Weights of a small GPT-style language model, trained from scratch on English Wikipedia: MLP 256 squared ReLU, capped logits.
Each number is 500 + 25 x the weight over its row's rms, rounded and kept within 0 to 999. Layers, rows and columns count from 0. Numbers have three digits each. The size before them is the row's rms in percent of the matrix's.

# layer 6 attention value, 128x64, rms 0.332, rows 86-127, columns 0-63
122:489486541509518512504504499540496538510502488504504490528515489514490421501478487496528512492557472477469492497475504449461503499497489495527498499520436534550534487524521473490525489533493490
105:501549512497505489481508524457481502500501527538501497522466492520542545518517538542537504517541502525514552508501479469549452505502515483521502520507513485518487516511471451480535504498520534
103:516524480525495434451507521470521483483488527482476480530527495516472481530507484512532533484544512509434476522488527500514486490467510509513497502520512502494539457475515496504530475543497537
110:525454480502476485505446501500473518450487545499552540498540492554524493460508515519507518484510503493497498493515517512526533492536510533494464481511512520505510532508477527490540531460479512
130:487501490536498535512555493481492513471433493479493569465471465487509503460468461522488493541482479485508462493511527492534500480481500517485522540508464495526492507472505501517527520508500518
116:494510524436515476512496479548490554539503484505529494516478457452537505496502485449475514517514483491475493514485510497504516517521476492515512492486500475526470530500477487477491539532456550
116:494554516533474475525485500500551528532525519517498485494484473530508477478544496490501443530437508503505503497504533504439505499482491520489527510477542508452507494515501519480520510509536510
094:536537458517514533494498477472494503514515487504507453532456490495534500534509492443522479470477533488499468547508509508498459468515499485506478546555493508485494483521542510500522499482476525
114:501475440478496527493539476501477506488471503487481478470501535466520484496525516506480457483522460474483473515469443476484526487488482470511532524466541549490483519488549482480498493503501503
116:501481522447516490506510503491525522512511518549508551505514524517524504469552534506517571463493481473521496496497501517504529493505517502489530506495466462506513470477538449504504550481482493
097:492479551523505485429490485507517528467510537451526497443469507491512512501504481487476505492480460487500521521491515488514484491512482500419538502512472484468486504513470489481508497535503519
106:511488498490506495482522528557512435532466520488516523491491483508534476469550464486491546519459576472523515472520483498479476506471485505502496491496490474525493519525516499517516486491512472
117:459516547522499520489501513490488516511463492534498526507487519454531473468524551508498459442518494531510521482468520510506498561552514499494468496495509525519475496477502512487451497516520504
109:455471511480512458533517457475527487502480532499505517512536520503523496505515502533487458517497526528477489522561517467498517503511490515484493512494529539512503544520519508487530450540449481
105:493520505484511520525488504483484488508503452491494477483493487552523510534521464535529485480476522457490465502502517506529493467538500486497551491524543559481495486493503465550519506514470546
106:492482468504505529487562543503489485488510507514544508449483524528507474507505458450484568528525471521501490488483516520502497481493463490498470505501520534508541492505518510463486476491459519
114:495576487482494505511471455519491540493506518516547531496539487478479505515475473484451503492477526479462554508515520506507469535447501482520506470497534495526480486464492506516500487496503491
111:502498539514489515452474491477481510471501542496520499476446526516511483518500471496526482487466528487472510516485479453509516544454516502546497470475536507502474464498486517513550524537531503
121:531532502496535525465487500528473497512513498529485515487462508486503448495489512521480521522496520534557443508501514464506489455527540476517510498457517517529496465477509543474495539493497527
103:479469537530478485488549488495535533524443451545464493483472487524504528500512515464505497500475501548504500478465522483512499486458494497528510520490470512481471509475483487509508445487510529
107:506507535501476548504525482513494473491532513472541478486514511476511470527491478518471476498519539505547507506532523501485493515522491490472522500499510439491495506565454521560501477491479529
124:535508507528487453472512499525478492530515562502533485533502557497481480485508531505448492509481487492465470505494467476526463528506474525520468477502486486461514512509557493529505519505485492
109:554466511528486496529472518499469510536459464492473492472468533482464496532488488518491508480480512535528512509486492461525481494459497520508489500540456483506503523517449482542535518514479477
108:495499525518484518510516494490550482488541499504524506508539510501476529477503529493455440556568463486545502499505493522525479476434518499480513501496523472482481505507508514493514496514473502
127:465480541468497490498500469474508532490555474448532491514519520490496489458518455487522499463514522491508469470499477487475537481486524495534481525462489486535532523511488506540510513497540530
106:469520440498514563514484565524506534507485499518497480506506489533511486482504527516478467521479463522479475493512477521503506500487497526482496466481479516504529500509458467533523504465561495
103:499474523523513538515483495551492530478515503473536454518508542501448475482497510502528541493500440538535485505492515499494546487496515442450485511508511484489492498492494508479493464526515483
112:501502487527467524528499495498523483514493505448528543529527500471526465484452542513532520492484516500509481499510563503514488512496486481530487528485470476514506441493544512497505499484565496
120:522513511528494501543462542521525540501515488537487516440500518481500509512510466496496521471529518567506485504458491475506514479518526486506495495516455445506492473498511525461527518477472520
112:475456477511498475495516479489507463491463545555511519434495479465507479499527531480549481489473519524484480496492473457511502519476502502510492530496478492521531517544482546479529489508512510
107:522532473564520451513498506516506464472525486479539477464473527490541501493491493500515501533475502507474491489465495545533516499509457484546519475499519476472497514495496443470491515532497496
110:542463513493485470507499512455537525527497485480512526495540494498519469498478459497514498492548491508511488494436498499513498487531497566497508472518490505526486492544480516495476436539490497
115:533489549473502507511494480482448508472486465455492517475474509509478500494490532558544476472534504479483549486532496481518493522478490494468459478507488493477499508492551494474471520470476490
098:433491481482492479551486505508470493479500565516475511482528500540477510535488496481491490508566491482460501446513517469497544519501482533493513526479478491493505476478486505472491524485494504
112:481548503491487526438527479531484525496490483551466501513476582529479511496496496496492515519482473527489466506523503494468508484526456547515499512487489475492488507503474496518506500501540459
111:506564518501509438481524500499498452544515513443504521506477479526512519526475540494484501495505494496482457457495499512525483511460505489477504508493483533475488499488525504473434528517496492
116:499491524519533490470450499507517492489485549484481550507532459496537521518478507438490512480528515500472474526496499510510496494463487507469504471496480480549469465516510452502485521502546478
104:482483558578524510449508500493500539482506479500541468536509464527488504544503531495480529520512479526504490510537531530518506512503520502492469508519497511526503469537520491500507495472517538
095:500520486527483485501480506537487526534494516508487518455502443515509480502472498473540459497519478502452485535478526460516527519526513474536472500536470474472462511473489497521449498526520489
131:515477557514510496539544466504481538464481543495460480505522464519485506512525505517490504494498490442512454532500479484479467480547494506477499489531510497501469463482460528470506513519513496
101:488496517486483528482534511505494498498511521494452506534536474462530482475503505518467480490538471537551502517544552476553517462477483506513505519501484507490506471485466544509461482519525490
120:480539502522481555531514530467521533482513498482477499538476464457470483454493522460462495455511522513473455548482499535503526513516471483495461512492515493490517503515505533495509517481501514